From a checkpoint of a small transformer trained on Wikipedia.
Size: 26 layers, width 128, 4 heads of 64, MLP 512 tanh GELU, vocabulary 4096.
Each number is 200 + 20 x the weight over its row's rms, rounded and kept within 0 to 999. Layers, rows and columns count from 0. The size before them is the row's rms in percent of the matrix's.

# layer 16 attention output, 128x256, rms 0.336, rows 86-127, columns 192-255
098,169,194,180,262,202,193,203,182,178,166,190,230,194,198,198,192,220,189,162,195,186,213,169,250,202,217,179,182,219,186,187,206,196,235,213,249,226,229,199,203,233,200,176,204,208,203,170,236,190,220,214,217,198,174,176,192,167,202,199,196,209,217,190,208
101,196,183,197,212,197,240,216,188,221,225,218,196,201,192,205,254,194,197,186,205,190,223,218,188,215,201,171,199,240,160,180,228,205,168,237,185,168,197,209,171,172,168,197,204,215,231,173,219,206,211,153,191,208,215,209,196,177,217,195,218,190,215,191,174
100,182,215,195,186,216,207,204,207,206,196,186,199,216,216,219,174,221,218,160,202,186,197,191,214,214,171,236,199,179,200,213,184,183,212,207,217,191,149,191,178,212,183,210,222,228,184,216,199,181,198,194,199,190,219,253,198,228,170,223,208,170,233,230,168
100,214,234,182,203,204,201,206,175,187,202,211,218,236,136,197,211,201,216,221,166,174,201,176,224,212,196,170,226,193,211,176,217,196,227,188,198,174,172,206,212,174,182,159,231,212,193,176,222,191,242,214,196,218,199,177,215,175,195,195,175,184,191,223,178
102,193,228,192,207,239,198,211,187,196,180,219,218,213,182,173,194,191,226,197,214,185,175,185,215,197,221,217,243,229,182,245,229,231,166,171,232,220,217,206,149,212,196,199,159,210,158,202,187,208,206,152,205,196,237,170,204,200,199,222,199,188,217,184,193
102,190,207,186,245,181,218,171,207,204,216,208,184,183,184,214,180,192,207,195,176,192,200,218,191,175,176,194,163,238,198,174,168,178,229,184,225,202,202,219,199,222,173,238,228,168,193,166,214,189,218,219,164,186,170,192,212,176,191,193,226,161,187,180,184
091,227,180,213,207,178,191,163,217,200,191,185,214,192,241,207,208,184,224,184,215,196,164,197,220,185,212,205,185,197,199,172,229,187,216,191,210,180,183,181,214,196,209,199,239,223,205,193,177,170,209,222,168,241,205,180,221,195,215,195,194,186,233,209,201
096,183,206,218,166,205,195,187,169,223,211,184,209,209,186,231,198,177,221,233,199,195,173,191,187,223,203,199,192,228,167,180,215,201,168,217,186,189,213,184,211,222,197,215,199,199,231,186,187,174,237,188,190,191,203,236,195,230,196,186,232,193,208,217,216
112,227,178,190,194,170,203,198,163,191,208,228,213,181,195,168,181,235,196,216,213,220,183,193,184,222,208,192,214,172,190,252,213,228,195,210,184,211,219,247,189,186,216,183,179,194,208,195,189,205,180,208,207,204,203,192,176,189,214,206,146,155,210,203,196
099,197,201,190,180,218,197,175,209,218,173,190,168,254,237,177,181,203,196,186,184,177,202,216,229,191,178,235,204,207,171,182,218,220,188,213,216,171,173,206,219,187,190,133,238,221,192,197,217,169,199,211,229,208,207,230,235,192,223,160,200,218,187,212,186
092,228,200,177,234,221,182,218,219,226,216,183,199,213,220,185,234,205,212,205,199,196,180,178,198,178,205,182,167,198,207,194,191,204,193,216,182,198,214,238,212,216,201,179,204,182,172,173,188,180,205,212,226,173,185,168,219,166,156,179,189,245,207,208,208
111,191,224,189,181,229,193,217,213,190,211,190,183,179,217,228,191,182,227,252,222,191,164,222,200,229,218,221,203,161,185,184,205,205,177,245,216,186,218,177,167,189,214,185,220,203,218,182,209,190,200,176,181,210,219,185,198,196,190,198,189,201,196,170,220
086,182,168,191,225,207,204,208,203,188,203,213,216,205,217,203,220,207,212,218,230,199,194,206,184,231,207,232,226,222,236,207,205,226,201,196,179,209,173,210,212,208,189,184,182,189,231,173,220,211,238,202,190,175,207,225,205,239,239,211,222,191,197,227,235
094,202,160,193,220,208,232,219,223,190,172,200,183,221,191,189,213,170,213,196,183,148,198,197,194,193,227,179,175,217,208,217,195,233,211,202,230,220,227,201,156,196,245,197,214,210,202,239,156,226,216,194,185,205,188,171,182,176,174,166,223,188,185,183,196
102,205,175,198,206,243,200,207,236,197,187,153,188,209,239,193,186,147,182,179,196,222,197,188,161,180,200,185,218,169,170,200,190,206,195,189,191,181,201,186,165,191,187,192,227,196,198,202,194,200,228,186,179,209,185,160,195,198,236,196,207,218,204,196,202
082,224,207,222,193,232,221,236,222,210,194,205,198,222,204,179,203,193,207,201,221,243,199,205,219,219,178,199,219,202,190,181,250,206,182,176,226,194,213,154,209,203,190,217,203,226,174,229,204,228,207,186,189,235,213,199,225,257,233,188,202,216,189,205,198
101,206,228,191,220,208,195,206,176,197,186,242,182,218,184,206,210,222,210,206,215,158,208,223,207,264,211,185,199,189,221,198,206,214,203,195,187,228,175,220,224,213,204,207,218,183,204,192,216,242,198,228,169,185,210,198,180,203,208,193,200,182,165,192,188
102,230,193,190,189,197,217,191,216,164,205,201,186,176,199,196,184,221,182,206,216,229,189,229,213,167,181,210,200,205,202,230,160,248,207,190,177,195,170,194,230,192,222,197,186,195,179,168,186,215,217,180,215,227,193,174,197,211,207,180,198,215,208,222,190
107,188,189,160,198,197,231,188,172,210,196,204,232,206,243,228,162,172,220,176,198,177,212,193,211,241,191,215,201,187,212,217,197,218,174,182,202,221,181,210,228,213,191,222,213,223,203,196,207,188,174,216,179,217,175,238,188,210,215,208,181,187,197,207,227
104,178,189,199,202,191,213,230,213,214,201,213,224,186,216,177,213,233,197,170,176,230,201,200,180,184,183,183,179,195,192,194,207,224,216,192,200,199,194,220,174,213,227,203,177,205,229,187,166,197,179,180,188,203,198,203,199,204,201,191,193,182,201,233,218
099,176,179,220,228,192,185,204,199,167,195,212,244,169,179,192,193,196,237,236,203,199,176,166,181,239,225,184,188,193,226,204,177,199,200,221,199,242,224,230,198,202,192,221,223,174,229,178,205,190,161,179,208,203,217,183,196,200,199,202,177,193,223,224,203
091,206,231,189,204,185,204,164,190,180,211,187,207,185,215,186,194,214,224,214,193,206,191,225,184,225,181,188,198,181,193,200,208,184,217,240,225,228,201,238,153,192,230,225,192,223,214,198,224,213,210,224,186,190,172,195,199,194,205,207,203,193,191,226,185
094,230,172,214,181,192,221,222,180,209,200,193,180,219,202,206,213,219,143,237,194,191,202,200,201,215,185,185,226,192,201,174,223,216,164,210,141,207,235,208,201,188,178,196,225,203,176,245,210,190,193,197,205,217,213,193,193,184,166,189,205,213,220,195,213
104,224,198,195,239,214,220,198,177,221,195,177,205,162,219,228,198,168,209,209,181,210,182,193,211,193,157,193,197,203,200,188,212,208,225,188,236,220,177,244,178,225,217,223,205,195,207,228,230,211,203,219,180,186,185,232,188,186,233,205,196,180,195,180,174
092,225,218,208,203,194,206,211,215,214,196,210,196,220,172,198,190,200,174,231,207,185,222,204,191,154,174,211,194,229,189,147,214,170,189,173,190,236,254,188,183,248,170,238,191,186,180,165,169,191,188,200,174,189,185,165,208,183,189,205,189,190,174,196,167
108,177,239,187,218,228,172,200,198,192,241,238,207,189,218,184,187,222,184,166,201,208,195,189,211,209,195,196,178,216,205,235,195,213,201,190,209,238,186,192,200,221,186,218,176,197,207,177,191,244,225,177,175,190,183,207,195,201,191,182,206,197,214,168,216
089,231,187,180,202,184,210,224,150,172,178,182,205,169,205,233,212,187,166,214,188,229,189,249,215,229,225,160,185,202,197,215,192,196,210,207,191,187,214,172,202,210,219,201,219,188,219,173,180,208,201,200,190,203,166,176,197,177,185,237,184,180,195,226,155
104,228,191,188,194,186,207,214,163,167,195,177,179,198,196,190,218,152,173,202,195,217,176,161,209,197,203,178,212,205,196,194,207,217,207,179,221,189,232,233,210,198,202,178,213,208,189,207,210,201,152,219,259,240,191,177,197,210,173,193,191,199,177,201,186
094,196,211,193,206,200,195,183,200,208,205,189,176,243,217,158,187,187,186,176,171,184,207,242,185,202,181,195,171,208,156,206,162,191,222,204,212,164,189,192,237,216,196,177,221,194,193,188,196,214,180,247,191,192,183,201,204,161,170,194,209,168,181,182,165
110,215,232,186,170,192,213,223,207,222,216,202,178,203,203,237,163,200,226,231,185,189,197,226,194,201,213,180,210,218,158,214,213,206,181,223,211,195,232,220,193,211,195,194,181,208,211,199,188,197,207,205,180,192,203,221,203,212,218,189,178,189,180,190,198
099,213,202,167,195,172,201,193,197,204,226,203,208,205,223,201,170,224,158,173,193,202,227,178,202,216,192,202,167,183,202,207,170,192,230,182,202,222,209,169,170,173,228,231,196,225,228,197,239,208,214,215,209,219,185,213,203,234,211,180,202,206,212,236,224
101,224,192,216,190,198,172,198,218,189,203,179,198,143,206,203,176,232,199,184,198,162,205,200,197,180,186,177,186,214,192,199,209,167,189,193,223,204,212,211,235,194,226,188,188,270,195,188,218,182,235,230,181,221,178,207,184,234,204,210,192,192,226,199,187
106,224,201,205,160,200,204,174,212,185,188,219,214,197,224,182,184,166,212,173,182,203,236,206,213,191,214,202,209,214,198,233,191,172,231,193,223,174,193,203,219,187,197,203,217,218,218,210,176,211,217,194,196,199,164,183,198,184,227,167,186,181,178,194,191
101,191,207,199,180,204,207,190,214,201,188,211,206,150,171,174,229,200,240,213,187,163,200,215,191,200,196,198,185,186,191,222,213,213,217,245,232,193,158,209,234,192,204,199,153,246,217,193,205,194,199,208,216,218,197,148,205,202,224,220,191,195,219,188,172
112,212,182,223,224,189,185,184,212,203,230,197,213,168,214,219,202,233,188,170,209,185,193,208,171,180,189,193,222,183,224,226,191,201,219,216,199,178,220,223,219,154,232,211,218,202,191,202,210,202,202,210,219,177,236,210,193,183,224,218,176,190,192,190,164
107,194,222,217,202,194,190,178,194,199,229,192,177,209,199,204,179,202,216,189,200,163,200,215,217,229,181,195,213,215,185,207,165,155,202,223,195,193,175,207,200,173,202,223,227,176,236,174,184,201,229,208,227,198,154,219,199,221,237,200,202,176,195,169,195
102,212,193,207,217,174,179,189,172,243,188,219,178,209,196,202,196,221,218,201,164,198,191,151,208,195,201,188,199,219,203,218,232,218,183,190,202,199,200,163,198,213,183,257,216,214,210,194,147,214,205,193,207,187,192,201,170,186,198,189,186,208,191,222,185
093,214,185,213,187,197,209,194,226,249,214,190,218,252,217,170,209,201,207,202,241,200,179,160,174,203,227,195,216,187,204,210,200,223,207,188,195,204,226,189,173,208,174,212,210,195,214,212,217,169,237,244,241,234,192,183,213,230,192,192,187,212,204,177,201
096,198,191,180,231,185,243,222,186,223,189,183,211,226,205,173,201,200,191,209,177,216,222,212,226,173,175,181,170,176,223,200,198,196,227,190,190,179,161,217,200,172,174,184,168,197,219,207,193,187,176,195,191,222,171,200,183,200,200,232,190,220,212,182,208
095,217,185,203,223,221,213,201,238,197,204,228,198,182,202,177,195,198,163,207,178,202,199,174,182,211,224,192,188,192,214,232,237,189,213,151,157,205,201,214,189,193,222,216,176,221,200,206,195,194,171,217,184,225,166,199,185,190,215,207,219,194,197,198,207
113,199,214,214,230,179,207,212,202,230,213,214,217,214,178,189,169,224,178,174,177,202,202,209,212,178,191,187,176,196,175,183,212,234,197,207,185,234,205,239,197,208,211,212,168,209,198,176,172,173,230,208,180,186,171,181,215,158,210,190,174,205,176,217,212
100,174,226,204,199,210,212,205,163,191,208,194,203,185,217,192,215,257,229,214,231,203,175,205,173,241,179,207,216,227,155,208,204,186,209,191,218,209,173,200,197,202,209,196,170,187,196,191,201,180,193,166,238,175,229,205,188,221,209,196,207,189,192,195,207